python train.py --n_layer=15 --d_model=64 --n_head=2 --n_kv_head=2 --head_dim=32 --d_mlp=256 --vocab_size=8192 --activation="tanh_gelu" --norm="layernorm" --norm_place="pre" --norm_eps=1e-06 --positions="learned" --qk_norm=true --attn_scale=0.177 --bias="all" --tie_embeddings=false --parallel_block=false --init="uniform" --init_std_qkv=0.085 --init_std_o=0.0 --init_std_up=0.085 --init_std_down=0.0 --optimizer="muon_variant" --lr=0.00405 --lr_mult_qkv=0.4 --lr_head=0.00843 --grad_clip=1.0 --warmup_steps=0 --schedule="cos" --final_lr_fraction=0.03 --batch_tokens=32768 --seq_len=512 --doc_mask=false --train_tokens=128800000 --steps=3931 --dataset="wikipedia_en"
Each number is 200 + 30 x the weight over the matrix's rms, rounded and kept within 0 to 999. Layers, rows and columns count from 0.

# layer 5 MLP down (transposed), 256x64, rms 0.0707, rows 117-171, columns 0-63
249,181,208,164,233,203,179,213,163,227,251,184,161,173,176,204,213,191,215,188,200,193,249,237,246,192,188,154,223,204,192,247,206,200,176,217,182,217,249,188,201,185,228,153,201,116,145,183,212,171,202,164,234,223,231,205,145,253,228,212,207,205,138,233
165,169,139,166,169,165,193,203,162,213,225,235,183,235,218,244,196,220,174,238,177,184,145,231,200,229,294,240,166,141,177,225,231,206,193,169,183,226,181,200,192,208,206,215,175,191,195,201,265,96,213,219,244,270,169,177,204,174,230,227,221,182,201,236
225,162,251,143,262,215,190,238,198,182,219,218,180,201,220,219,217,220,210,192,222,164,127,191,228,238,205,156,171,203,160,201,198,198,245,165,171,248,166,263,164,197,189,210,193,241,211,148,258,131,183,151,234,171,223,202,209,137,211,247,218,179,199,238
214,209,219,216,209,189,227,211,192,207,172,194,198,183,209,218,222,203,214,180,232,189,190,192,207,179,215,159,191,227,214,186,231,172,202,197,228,209,175,201,191,174,165,204,149,157,214,199,196,199,196,206,220,213,233,227,191,232,199,214,173,199,197,152
182,226,189,192,214,244,206,175,235,145,170,185,227,261,240,220,209,150,245,214,215,197,260,146,181,228,232,199,229,207,197,188,231,217,229,218,167,171,169,146,146,154,165,212,229,219,194,207,251,159,172,211,197,227,182,183,199,216,198,137,189,177,226,175
189,203,155,200,191,199,193,230,205,216,176,182,197,201,220,254,174,197,212,201,207,184,188,190,248,232,146,145,188,207,203,235,182,177,225,200,220,211,214,170,215,187,228,186,176,169,208,180,209,202,151,211,167,262,207,193,212,220,227,198,158,193,185,240
212,182,203,210,227,180,229,164,171,227,144,178,230,133,172,194,181,206,232,239,240,231,173,224,160,225,193,217,183,176,195,202,161,177,217,205,211,170,214,235,170,264,182,193,176,226,174,222,223,237,203,203,187,194,199,182,196,242,170,221,186,210,208,201
165,239,182,200,181,162,175,201,195,238,205,240,169,224,213,162,227,238,255,208,206,208,116,169,175,152,210,223,197,185,192,168,191,220,191,226,145,220,207,191,173,185,173,265,199,187,174,222,216,186,239,232,189,208,199,195,201,204,214,187,225,254,186,215
236,239,223,166,189,258,150,195,88,187,263,204,194,242,238,273,230,259,272,187,166,215,237,276,227,179,114,201,283,168,257,188,193,300,176,161,206,141,205,210,193,166,180,246,153,127,190,251,179,241,240,95,201,199,222,185,162,196,110,184,183,245,134,157
205,222,169,222,177,180,198,183,220,236,188,169,197,188,152,218,242,199,185,182,220,214,172,148,230,175,198,215,166,235,229,151,183,174,157,169,219,206,229,221,214,211,212,212,202,194,209,216,172,196,226,185,218,242,207,213,211,215,189,261,151,204,193,163
194,192,205,165,234,162,194,203,179,205,194,180,214,166,187,134,225,222,189,177,240,196,197,215,218,150,218,191,202,192,178,205,215,209,262,199,184,209,222,219,251,154,179,198,212,250,176,204,210,201,155,248,200,238,209,218,184,235,202,210,157,196,188,212
251,251,205,224,189,197,215,233,204,182,190,213,199,249,161,218,250,194,212,194,205,202,217,164,183,213,241,196,231,171,187,186,172,231,197,159,207,223,227,244,129,212,229,210,151,217,158,181,173,225,196,151,198,178,154,193,167,218,186,199,184,185,206,181
186,207,194,173,164,196,218,191,208,196,259,176,178,234,169,206,168,227,185,211,179,195,136,195,197,254,234,218,159,238,205,211,234,213,239,186,202,223,179,249,187,151,250,180,218,231,150,211,213,174,153,202,218,129,221,197,206,189,225,186,218,186,253,195
148,189,158,209,214,195,205,205,209,198,190,232,167,202,261,155,180,261,189,217,184,214,181,212,211,195,124,199,214,145,221,169,186,195,202,244,213,175,245,197,192,223,182,221,225,214,140,196,193,248,185,227,207,214,151,172,178,214,210,219,214,294,199,202
125,237,162,264,218,222,220,170,215,184,185,164,199,171,180,220,165,247,120,173,206,181,201,188,231,155,178,175,213,174,222,210,235,234,191,236,223,268,211,199,187,188,168,250,199,212,203,153,214,173,257,162,231,184,241,225,189,217,222,190,161,201,193,175
179,153,244,248,171,177,176,208,304,217,173,173,193,153,162,143,180,172,172,213,203,196,208,237,241,229,221,200,178,202,183,200,214,201,216,217,149,194,218,176,244,145,128,189,212,276,222,184,241,170,167,261,198,216,258,176,210,219,228,192,169,156,234,209
206,176,212,235,217,246,225,208,196,209,194,241,199,157,178,169,160,182,185,215,240,216,199,160,224,235,233,189,180,201,191,181,179,169,179,231,178,207,182,215,245,261,183,132,187,197,216,134,191,226,215,193,170,200,198,199,261,151,228,205,207,193,176,207
222,227,214,184,193,175,211,213,196,227,191,107,201,200,219,213,191,162,196,221,160,183,160,246,171,204,218,204,284,239,145,155,191,205,181,204,223,142,193,207,207,159,178,244,190,242,201,170,207,195,212,204,181,259,212,157,239,256,203,226,179,155,198,257
190,161,186,203,237,218,241,230,191,243,220,214,226,242,193,219,221,186,189,226,191,182,247,117,218,219,169,199,210,156,153,182,202,216,201,196,165,178,212,227,197,193,196,159,176,187,199,168,175,200,188,203,220,199,220,214,214,205,154,251,224,153,191,226
158,207,244,187,198,199,178,258,199,160,175,176,193,214,155,213,272,198,209,254,224,181,165,188,218,244,182,206,165,228,215,203,165,156,189,260,147,195,175,240,261,211,200,222,140,166,246,240,212,168,151,203,169,205,201,184,255,157,222,183,157,205,245,233
243,182,228,210,182,208,175,203,222,243,177,206,200,178,227,183,188,211,167,237,176,167,261,208,200,184,173,173,201,187,216,206,169,168,198,243,224,170,185,190,195,184,205,219,244,253,155,253,189,184,225,198,122,194,187,195,199,225,219,217,211,175,233,160
183,173,187,202,195,195,235,197,183,216,148,167,242,219,147,171,236,280,144,178,216,166,237,211,209,188,202,219,229,190,219,199,157,221,214,223,232,251,150,161,211,145,207,206,238,208,240,202,198,204,218,203,135,182,217,155,155,231,209,214,237,166,251,162
187,184,173,196,139,194,209,212,172,221,232,221,218,179,208,201,208,189,184,227,214,201,183,250,194,215,166,193,237,220,192,171,195,220,235,152,229,226,243,198,195,152,195,236,180,189,234,223,195,244,183,211,124,176,241,236,145,224,232,167,217,187,175,193
225,236,182,191,198,202,171,178,148,204,210,213,220,206,215,260,212,200,238,192,187,235,196,202,177,191,227,200,188,196,168,198,222,196,221,240,174,228,168,222,214,244,221,125,231,148,205,229,217,149,220,151,230,214,187,201,183,220,186,207,177,160,215,170
258,208,189,176,174,208,138,242,148,174,139,129,172,248,191,227,205,281,275,188,172,176,214,241,216,218,204,124,218,209,249,196,105,154,194,225,167,186,249,235,150,228,231,194,279,93,184,299,236,227,280,149,199,208,185,180,171,167,173,192,255,219,172,165
225,177,235,223,203,166,152,187,171,194,218,235,213,256,210,108,216,219,206,141,172,232,194,166,200,181,189,180,245,243,228,219,221,185,197,176,141,149,149,205,208,210,194,187,222,237,166,197,190,241,189,162,153,283,265,198,233,211,214,218,250,191,231,153
220,177,192,213,177,210,207,216,158,169,211,177,162,191,192,207,216,220,217,190,234,201,180,233,185,254,167,220,218,216,185,141,200,185,204,182,178,186,188,196,198,215,225,201,153,209,194,237,215,285,202,199,246,197,198,197,185,187,172,224,231,184,158,251
196,170,130,155,220,268,154,148,210,180,235,161,198,205,199,215,215,205,150,223,227,227,200,227,181,196,189,210,229,231,192,214,212,283,193,214,218,167,218,186,187,184,200,249,194,239,221,162,171,188,135,245,158,192,185,209,225,133,179,245,202,182,177,221
253,239,237,164,212,186,185,189,192,211,198,167,167,222,161,241,147,223,201,233,219,219,252,218,204,182,136,178,206,194,238,235,188,163,229,169,210,220,190,233,209,224,234,189,192,215,212,213,177,191,226,194,128,149,143,195,229,198,224,205,198,215,161,175
158,178,191,157,223,181,205,156,140,136,178,223,122,196,219,216,183,239,276,261,226,243,212,210,150,201,228,159,206,200,192,167,193,154,216,188,213,283,212,186,254,200,217,231,161,256,197,101,236,175,234,164,307,251,211,211,168,212,206,103,220,195,228,231
193,241,172,238,172,158,224,189,153,214,207,168,168,211,175,148,229,232,168,241,180,181,204,191,213,211,241,234,178,182,175,209,256,241,193,236,210,208,210,209,237,171,169,224,192,221,177,188,203,169,187,199,162,194,213,173,160,194,224,174,239,189,254,191
192,203,177,240,195,172,177,219,214,221,220,176,206,179,208,169,213,232,235,120,223,169,186,181,218,204,190,204,209,182,271,173,224,210,227,168,222,159,192,211,225,196,224,237,146,149,191,188,204,215,208,223,209,209,211,164,247,179,178,196,223,241,171,200
208,181,216,300,227,188,185,239,160,231,200,183,210,199,241,205,153,191,220,184,177,156,171,179,199,166,221,222,195,235,141,252,201,201,208,184,242,184,223,169,203,226,225,208,199,210,207,199,222,232,168,153,201,193,168,175,204,226,186,202,207,219,186,196
241,209,245,157,164,229,194,218,213,196,214,212,189,241,241,178,196,225,206,191,188,160,238,225,207,151,180,205,213,218,245,116,169,238,204,247,152,159,184,217,227,223,211,158,179,239,224,199,148,194,189,246,203,203,205,212,148,196,182,219,132,167,199,201
221,211,171,237,179,228,153,205,174,258,130,224,187,219,235,223,167,211,176,130,271,188,197,149,178,176,187,174,216,185,261,231,230,248,130,222,200,229,212,223,138,216,238,192,207,184,157,183,106,216,262,231,127,218,181,234,262,215,197,155,191,205,205,228
177,257,162,204,162,174,198,167,206,147,178,196,244,209,202,245,228,254,218,220,187,203,251,248,217,202,152,218,272,157,241,191,183,196,163,194,159,220,230,190,205,177,173,214,190,151,236,209,206,253,202,188,227,187,170,180,207,222,184,171,218,165,158,196
206,214,182,223,174,197,213,230,259,230,217,207,256,111,224,187,204,265,237,214,180,208,223,211,203,179,162,225,152,159,160,201,182,163,263,209,219,174,160,220,175,240,199,222,170,222,158,208,166,184,181,236,175,203,189,241,170,180,201,168,150,210,229,188
182,129,207,162,184,231,169,204,180,236,160,207,220,245,244,266,161,208,229,210,163,224,275,190,190,232,179,227,245,191,190,150,232,207,167,233,208,206,195,202,212,171,155,192,202,127,186,177,205,208,197,189,220,189,228,206,180,201,199,214,240,163,237,177
180,192,204,221,247,165,208,212,190,186,199,232,204,171,190,133,144,185,219,195,168,229,205,204,192,192,222,171,218,224,183,202,165,134,230,252,208,191,259,189,233,193,204,233,204,232,183,135,230,274,188,178,175,230,161,190,157,200,214,231,221,237,204,164
205,192,217,196,199,184,179,187,166,149,199,189,227,225,230,200,226,242,144,240,262,188,220,212,238,234,212,183,207,171,168,236,219,186,225,165,215,176,234,202,226,189,216,182,179,232,168,245,192,225,241,151,173,210,187,167,159,198,172,157,182,149,206,202
252,183,198,226,204,208,181,147,188,211,199,187,169,189,257,237,140,199,219,229,185,222,253,185,224,210,202,213,184,162,173,205,192,224,201,190,207,170,239,246,174,203,219,212,149,146,202,210,242,276,195,182,165,155,146,232,197,175,188,206,183,180,256,223
206,186,199,223,237,228,147,203,260,145,176,271,200,164,183,200,164,221,200,215,195,165,203,170,204,235,146,184,212,200,218,209,235,205,163,233,208,203,156,182,251,213,220,154,182,275,227,155,212,182,185,190,175,176,202,167,181,241,215,233,155,195,184,239
202,184,160,152,206,187,201,174,189,185,188,203,245,191,203,174,133,212,183,228,189,185,193,276,272,181,191,157,151,185,238,168,219,242,199,212,183,178,260,161,249,208,239,194,228,138,194,152,158,251,236,233,195,198,202,260,212,185,254,171,191,253,158,236
150,203,219,236,196,229,164,153,217,261,223,185,182,207,210,217,208,249,213,132,220,196,129,205,244,212,232,215,167,216,179,201,185,157,161,242,212,210,194,169,209,160,174,195,214,215,177,184,241,188,211,252,203,188,163,157,192,179,166,244,201,240,194,215
234,191,232,209,190,191,208,248,201,203,166,173,192,213,199,202,167,239,211,166,207,173,171,194,200,167,226,190,215,201,218,154,234,179,180,164,273,201,223,206,213,197,223,187,187,170,203,245,204,182,216,183,216,244,236,193,182,242,198,173,160,183,198,166
266,209,183,193,223,193,225,176,216,195,223,179,227,193,219,207,160,176,214,219,191,182,214,217,178,231,196,184,176,207,156,226,189,215,230,175,223,193,185,186,176,196,177,156,157,233,217,217,250,211,218,191,199,166,172,193,151,194,217,186,210,225,242,195
231,175,254,196,211,175,194,172,171,225,228,185,228,236,187,214,196,207,221,186,174,186,170,133,184,198,196,212,212,179,200,198,203,151,205,187,216,177,190,212,227,190,205,177,219,185,207,237,233,199,207,212,190,205,228,204,185,198,213,221,223,180,189,190
298,226,206,124,230,229,192,224,168,213,292,186,108,141,176,207,204,225,184,206,230,141,160,243,219,199,169,187,170,161,254,188,191,229,181,135,189,220,195,171,191,224,218,220,269,223,230,225,127,203,194,263,241,168,139,244,240,199,255,172,198,179,118,217
180,210,175,210,171,183,247,206,151,225,233,225,154,204,202,188,263,202,202,224,214,179,182,188,173,208,202,247,221,148,157,217,223,209,215,225,230,192,183,205,176,180,197,184,171,224,175,194,210,203,179,163,224,186,181,207,186,186,196,180,227,253,224,210
178,176,246,200,170,247,153,212,195,184,232,202,172,207,210,172,189,220,203,173,201,197,205,207,262,186,135,191,230,186,172,187,203,254,197,213,215,172,252,198,213,175,196,209,209,222,196,196,210,219,198,170,153,198,153,206,241,201,246,240,173,186,191,170
194,160,147,236,172,202,169,240,158,221,200,162,215,167,157,245,213,163,222,196,208,191,171,144,232,185,192,177,181,220,222,196,224,193,220,177,194,128,219,176,187,227,200,211,258,198,247,184,178,200,164,190,262,190,176,194,249,180,246,172,238,250,222,268
228,204,230,202,225,182,203,195,228,222,168,167,175,208,200,159,234,206,173,173,163,219,200,143,187,224,228,221,200,181,183,174,184,167,185,149,208,199,220,205,201,209,212,206,204,224,167,194,213,205,216,214,227,244,227,190,224,195,156,204,226,199,247,158
145,197,233,191,182,207,172,272,207,208,204,187,224,198,178,206,186,167,247,200,197,146,218,197,240,215,221,198,212,210,214,216,226,213,179,160,254,231,264,164,195,198,222,213,200,136,178,232,192,195,209,172,206,154,173,166,221,192,195,178,177,196,210,202
236,167,170,240,182,192,167,179,168,226,205,271,195,133,249,212,148,138,180,228,194,221,207,197,209,153,205,202,216,204,199,182,222,208,249,210,253,170,242,197,194,185,174,177,203,204,228,252,194,117,251,256,194,210,201,234,224,175,146,192,199,220,210,157
193,210,224,174,199,163,196,205,181,222,212,221,208,185,198,193,192,201,208,198,188,197,221,188,193,209,203,206,191,196,173,192,192,185,226,213,174,217,188,185,221,214,212,165,210,204,184,204,205,190,209,198,215,210,206,194,175,269,189,167,200,221,209,200
# layer 5 MLP up, 256x64, rms 0.0933, rows 118-171, columns 0-63
237,175,162,215,173,171,194,155,210,193,207,135,140,252,251,166,277,184,221,148,180,203,189,120,244,221,205,199,181,259,125,225,167,175,234,238,189,217,150,253,184,167,203,190,174,200,182,216,159,223,194,217,225,119,253,166,257,220,199,159,253,205,244,167
149,193,220,181,214,188,226,189,219,219,237,221,184,237,189,221,213,197,211,179,205,182,216,159,206,207,225,142,228,250,220,216,186,221,247,178,123,137,209,188,197,203,210,204,185,200,253,161,222,120,196,236,210,142,246,192,211,189,191,242,180,204,144,161
176,203,200,190,201,171,203,189,201,238,192,205,212,210,202,184,174,199,204,198,213,198,191,182,230,194,196,191,221,224,184,212,153,219,197,223,161,178,189,168,178,207,191,187,217,198,216,219,203,200,200,173,182,196,199,163,184,232,201,206,178,207,181,208
183,237,200,223,211,166,215,242,168,206,280,206,225,138,203,203,178,200,191,140,261,225,179,191,169,214,188,251,176,205,177,218,194,174,207,218,146,231,196,234,214,203,233,173,173,192,188,258,190,201,195,171,185,168,145,197,211,144,218,267,224,203,174,228
200,206,215,220,226,182,236,189,191,233,237,183,192,158,193,233,175,243,165,173,216,178,203,245,182,245,206,216,218,165,213,179,203,230,193,182,186,206,201,241,180,205,191,234,186,265,224,201,208,205,173,190,192,201,196,208,185,217,249,204,213,190,191,267
236,192,203,200,200,261,177,231,225,233,182,164,198,204,202,174,189,224,177,184,189,175,212,211,193,179,114,211,193,217,195,238,226,259,174,189,232,225,155,161,192,185,217,232,206,176,211,212,153,151,228,229,241,180,192,212,174,271,170,236,213,165,210,212
293,169,185,222,165,202,191,189,195,207,216,209,195,193,257,153,211,197,213,200,162,220,222,201,218,239,189,163,211,194,219,227,194,206,235,224,251,183,208,215,181,241,229,137,189,199,168,207,183,209,205,182,228,210,190,187,260,214,161,198,188,198,250,212
297,333,147,243,253,150,254,113,195,134,253,236,135,229,249,216,192,263,172,197,247,223,145,213,199,237,225,206,166,125,207,238,319,261,181,191,163,196,241,183,195,258,203,287,110,214,183,291,240,132,202,188,216,207,137,126,150,206,150,152,224,247,167,201
220,226,168,194,213,208,194,132,236,198,207,186,193,170,163,188,239,177,193,200,211,192,190,197,214,229,228,230,194,190,173,184,221,206,154,189,173,177,198,193,189,216,191,232,210,181,159,193,160,211,189,178,201,198,215,211,194,223,216,162,201,251,172,199
202,190,178,242,175,197,214,202,201,217,193,241,189,218,205,233,178,178,205,195,198,203,203,189,217,266,185,198,176,215,194,223,200,194,192,227,201,173,210,215,143,236,194,166,171,193,178,210,199,211,200,145,232,193,176,179,175,197,204,207,284,207,218,201
207,232,199,177,206,196,200,245,188,186,183,188,273,237,198,170,160,166,225,172,252,228,213,219,241,216,262,185,201,193,227,191,166,204,201,195,211,239,227,145,182,219,216,187,204,207,165,248,184,234,162,195,196,190,254,210,179,176,204,206,179,197,192,193
183,193,226,182,221,238,235,143,223,199,201,177,170,220,209,177,109,167,228,169,226,175,215,178,222,185,221,224,169,228,202,196,207,197,215,236,183,186,167,171,174,185,199,212,183,205,190,156,197,202,142,205,203,214,228,173,215,217,261,174,229,229,186,210
251,230,216,191,199,279,152,229,237,232,197,118,197,212,188,186,207,188,194,247,209,186,230,190,227,165,201,263,253,225,176,229,219,222,168,175,197,226,205,170,204,196,212,174,181,108,233,181,220,219,234,158,223,144,203,216,276,241,220,232,259,180,216,195
226,190,237,217,151,230,168,168,221,175,248,167,196,238,155,198,177,210,174,186,204,216,204,241,268,172,196,155,227,191,206,211,198,250,219,172,217,148,200,206,209,214,239,176,175,152,177,213,238,192,190,210,232,187,168,196,234,205,139,207,223,222,190,186
185,223,132,189,243,182,212,204,206,234,264,218,150,161,218,224,194,240,278,164,216,199,200,186,202,221,191,208,214,187,155,183,221,215,213,219,251,227,227,207,162,219,259,209,185,180,190,197,218,208,187,119,237,219,179,222,174,178,237,211,202,238,156,188
189,250,153,173,157,217,175,218,272,254,209,187,242,206,184,181,226,169,200,209,202,213,202,216,192,193,168,177,190,210,232,175,207,229,231,221,162,202,184,188,168,190,168,143,232,214,220,226,211,209,255,259,266,195,177,208,188,177,191,177,222,187,149,229
178,285,199,213,148,212,173,143,229,173,225,152,205,199,158,260,211,188,215,197,148,197,191,258,203,194,202,209,264,195,164,220,176,215,181,176,201,170,229,209,184,180,214,203,257,240,192,185,182,181,238,230,235,234,234,219,222,241,214,199,178,175,235,237
182,221,230,247,219,179,190,163,236,164,205,201,219,208,226,167,205,172,179,177,208,233,194,248,218,192,208,188,193,243,220,214,220,216,223,199,201,205,172,178,228,212,192,166,157,253,195,218,155,207,185,177,206,208,158,160,190,206,180,156,247,208,214,216
229,140,209,199,255,213,221,191,181,235,228,159,206,240,236,170,200,215,245,129,147,190,165,192,237,243,180,254,236,205,144,218,203,164,229,183,237,226,171,221,187,227,189,203,193,200,137,184,153,183,175,224,154,188,253,195,200,236,152,171,209,255,166,163
207,183,190,193,158,207,183,180,217,214,169,195,167,224,229,190,249,203,204,179,216,176,221,209,223,152,174,223,224,214,232,177,186,254,177,137,229,217,144,160,174,147,262,197,174,213,225,205,206,189,227,205,230,223,212,207,219,226,189,228,229,172,220,156
211,214,184,171,201,187,224,165,193,150,204,170,197,220,226,190,180,189,231,140,207,144,174,242,237,189,174,169,233,170,166,196,197,232,192,222,174,195,253,196,259,186,189,220,217,126,172,264,203,202,152,185,207,181,223,189,267,161,151,242,198,246,172,121
190,200,174,192,161,224,183,229,191,220,232,176,235,185,213,175,201,177,234,180,182,229,179,253,199,225,186,226,223,243,176,226,194,197,235,207,188,268,168,200,229,169,192,161,186,195,248,205,184,264,159,206,196,162,244,220,148,240,196,140,226,165,186,187
198,254,178,219,243,207,202,183,108,212,169,203,190,254,268,219,213,245,223,168,169,201,205,175,180,179,194,189,182,196,215,188,199,219,181,212,207,208,187,148,204,209,263,178,247,142,188,215,176,143,235,166,206,174,233,190,191,194,164,162,177,187,212,178
152,227,142,173,167,241,181,210,214,204,191,217,145,181,243,204,273,192,189,180,213,96,112,180,187,176,165,228,196,211,256,257,204,273,150,157,224,175,190,126,254,270,162,166,257,216,225,249,142,199,177,216,235,179,173,226,289,185,232,222,215,208,143,180
195,256,183,216,217,134,191,192,152,201,175,228,211,222,214,177,194,247,217,219,212,189,240,281,203,238,191,192,187,198,238,174,189,208,192,164,206,223,215,209,146,233,222,222,223,172,176,217,250,157,181,200,212,241,257,265,147,186,244,222,179,176,189,199
173,210,158,219,203,189,193,168,141,169,195,174,170,206,223,215,247,238,248,189,223,136,179,234,146,215,213,156,200,192,227,200,156,199,190,144,230,184,210,161,230,205,192,185,220,202,159,233,182,207,204,218,148,153,170,213,200,204,242,154,197,221,163,246
156,184,208,147,173,241,171,204,187,139,189,210,215,175,196,181,186,227,213,172,175,197,184,191,202,206,185,224,209,219,236,231,198,189,195,179,218,236,202,207,169,205,253,206,260,168,222,206,204,173,193,192,154,181,222,196,183,184,205,186,177,157,198,212
208,221,136,198,160,187,205,202,263,216,242,257,184,158,240,190,215,187,200,188,214,159,189,164,153,267,168,174,160,167,212,171,199,242,149,216,203,189,173,183,208,212,197,245,204,225,169,194,167,174,217,242,246,225,194,245,206,192,235,222,196,240,154,255
231,161,165,245,233,231,167,231,238,226,214,152,223,207,241,216,177,158,198,143,210,218,155,145,301,185,199,260,223,187,177,251,194,220,186,235,187,157,142,285,220,225,190,157,166,166,219,255,167,269,202,164,164,168,190,154,228,192,195,226,236,226,221,183
210,214,167,153,217,169,191,183,233,184,175,257,205,159,198,231,189,241,232,146,192,195,182,186,197,240,163,185,211,154,246,190,183,207,252,208,176,201,204,153,208,198,233,235,193,145,212,220,224,196,186,195,247,223,202,190,236,218,174,220,217,255,183,159
189,212,194,207,181,199,177,148,284,232,219,193,221,247,222,184,203,248,173,206,176,248,223,195,195,201,174,206,171,204,238,185,147,214,245,272,126,176,196,165,214,230,165,171,153,224,177,184,228,168,185,237,228,203,214,168,204,204,179,197,234,222,210,206
168,229,169,211,167,153,187,178,178,171,190,200,205,252,216,257,251,197,233,197,210,211,208,211,238,190,183,169,208,197,231,215,222,235,203,187,196,183,219,239,143,228,173,194,166,209,220,173,207,196,194,236,193,175,194,182,158,237,207,193,204,202,194,213
208,149,198,197,213,240,205,227,181,183,140,171,143,213,206,202,186,209,221,157,211,151,198,194,218,194,237,236,202,198,183,242,148,241,176,158,210,155,225,181,205,217,231,208,219,152,190,200,127,136,192,215,140,232,203,202,211,225,176,214,165,152,260,176
104,209,183,217,224,206,195,166,163,225,182,161,239,223,185,290,160,174,197,202,221,195,168,141,252,204,194,220,216,239,163,206,206,226,149,157,233,242,157,214,137,212,185,222,210,183,212,215,143,189,172,162,227,171,207,252,135,170,250,236,191,172,107,239
159,228,128,239,194,240,217,146,201,198,169,212,186,173,195,174,191,194,260,211,241,209,233,206,227,238,302,258,228,184,226,186,192,201,188,176,210,240,172,216,190,237,143,181,216,202,212,203,202,213,202,167,162,191,273,177,161,210,238,205,172,167,206,226
201,239,197,263,189,213,218,216,222,198,194,148,247,225,242,163,198,226,190,180,145,170,191,209,221,185,230,226,211,220,173,242,191,222,240,214,229,119,201,216,200,227,285,233,192,180,178,182,192,205,193,160,209,148,207,248,172,235,179,201,199,214,243,134
185,184,195,175,163,221,203,233,214,173,211,235,187,238,245,232,169,230,217,185,187,170,261,192,192,252,199,193,211,190,206,225,233,213,161,203,193,172,248,181,208,197,264,231,189,156,142,247,226,224,178,126,225,207,205,229,180,218,189,241,214,201,161,193
231,199,183,185,217,144,148,194,190,190,168,156,169,246,207,217,212,225,215,190,242,156,228,181,220,199,216,201,206,158,170,227,233,237,175,181,215,223,260,199,196,161,198,174,176,178,220,218,227,220,183,161,215,185,207,188,227,201,200,222,245,149,232,193
180,219,190,188,161,184,167,234,214,240,191,255,98,221,239,225,203,210,217,177,221,185,210,191,201,194,164,206,167,165,240,218,223,177,242,187,210,141,137,210,199,193,221,225,224,165,199,214,237,187,242,273,230,161,261,140,203,184,191,133,189,231,187,188
211,199,219,188,185,200,170,240,192,221,223,225,216,216,202,169,198,203,185,149,165,255,184,184,193,200,144,236,198,277,201,261,194,230,204,191,139,171,165,203,176,195,205,208,190,245,162,172,152,192,244,228,246,213,186,162,193,249,191,182,265,241,200,185
206,215,200,214,240,211,179,186,208,205,245,229,150,198,169,210,201,161,216,193,279,160,221,130,295,190,197,210,224,208,195,184,257,228,212,159,192,194,191,191,153,129,249,201,151,137,234,237,250,247,188,152,237,177,199,204,229,153,177,112,227,181,210,211
206,194,189,203,229,251,132,194,150,203,181,157,187,215,245,141,211,192,223,136,177,221,171,233,217,159,202,184,231,186,156,225,208,257,134,200,169,191,196,213,202,146,249,180,206,189,241,187,177,187,186,255,256,215,216,228,228,235,164,138,237,196,259,173
234,206,143,214,213,190,211,211,235,182,212,173,187,221,231,206,222,187,226,174,171,164,193,167,254,258,206,209,205,165,140,195,195,198,218,189,144,150,243,248,234,169,176,202,156,207,248,241,149,202,172,215,231,204,193,214,192,184,215,167,191,208,203,222
214,176,191,198,190,180,217,197,214,186,202,196,187,192,195,189,156,168,184,168,188,195,205,192,219,225,198,219,197,185,172,207,208,211,202,194,205,233,202,183,190,200,214,207,201,211,189,212,178,236,214,180,217,192,221,182,179,270,199,166,202,180,201,200
166,202,197,231,218,173,176,179,210,205,182,238,209,205,236,247,253,216,200,239,219,189,189,229,205,209,217,217,216,187,232,214,182,177,201,196,208,200,243,236,200,215,199,206,195,194,165,227,174,166,175,223,217,169,156,154,183,224,217,242,184,191,148,233
175,189,200,224,188,169,175,197,204,182,171,228,206,219,215,205,205,211,215,177,220,233,233,180,191,200,186,191,210,188,205,246,187,236,193,166,215,187,185,180,230,232,199,218,178,196,146,239,208,205,213,150,222,198,152,174,163,195,170,204,215,180,178,188
158,229,170,174,296,232,195,171,176,162,234,218,204,177,199,160,160,196,181,170,218,174,177,222,236,280,182,179,220,227,202,220,162,209,210,174,147,178,213,186,180,227,246,125,244,174,231,130,174,127,177,146,180,159,252,171,204,304,136,211,201,165,180,106
210,235,199,277,219,210,179,222,199,195,156,193,199,195,222,191,240,226,188,210,150,237,205,219,251,164,172,197,228,191,244,190,197,256,174,158,192,188,250,172,228,248,199,197,216,164,213,221,193,216,231,218,198,191,195,225,188,225,163,203,204,252,228,172
211,192,194,187,175,211,195,215,195,158,196,206,269,194,240,172,190,212,247,143,175,211,159,224,212,165,215,207,267,282,209,210,180,235,182,230,179,182,248,185,196,192,239,180,152,241,234,250,162,214,247,170,188,220,179,204,182,185,205,174,198,227,236,172
160,149,155,174,196,195,189,241,199,208,163,231,184,213,182,246,243,154,253,198,270,197,193,167,237,195,210,220,225,236,257,196,257,185,209,174,174,179,219,210,193,265,235,206,222,196,238,217,159,210,229,205,165,143,189,196,230,247,187,138,215,169,221,217
226,250,227,187,232,193,174,185,224,211,151,177,200,173,197,210,171,271,196,209,193,214,202,180,217,216,236,207,241,198,178,177,217,192,207,205,177,241,242,198,208,245,230,236,212,162,189,236,203,198,223,195,205,195,215,205,212,190,217,217,201,193,226,202
238,222,202,174,178,255,214,214,213,199,220,157,200,144,216,199,180,181,200,219,174,157,209,191,166,221,246,198,210,231,231,197,175,188,255,212,220,221,170,179,189,231,229,233,253,199,267,194,250,191,205,154,177,199,223,206,201,219,252,197,200,222,163,226
255,204,197,241,236,189,174,178,182,176,247,239,130,201,191,152,193,154,234,145,181,228,216,209,190,176,170,189,223,222,209,194,227,201,206,195,133,203,254,176,240,145,232,106,194,233,229,262,209,228,242,226,218,180,231,168,174,228,197,149,255,147,211,174
176,208,202,209,213,199,188,218,225,175,167,200,198,204,190,203,197,192,187,189,223,212,218,194,192,197,181,197,224,198,224,188,203,183,203,195,239,180,219,206,192,186,200,211,171,192,223,211,179,205,193,192,179,224,192,161,185,209,174,194,214,166,192,212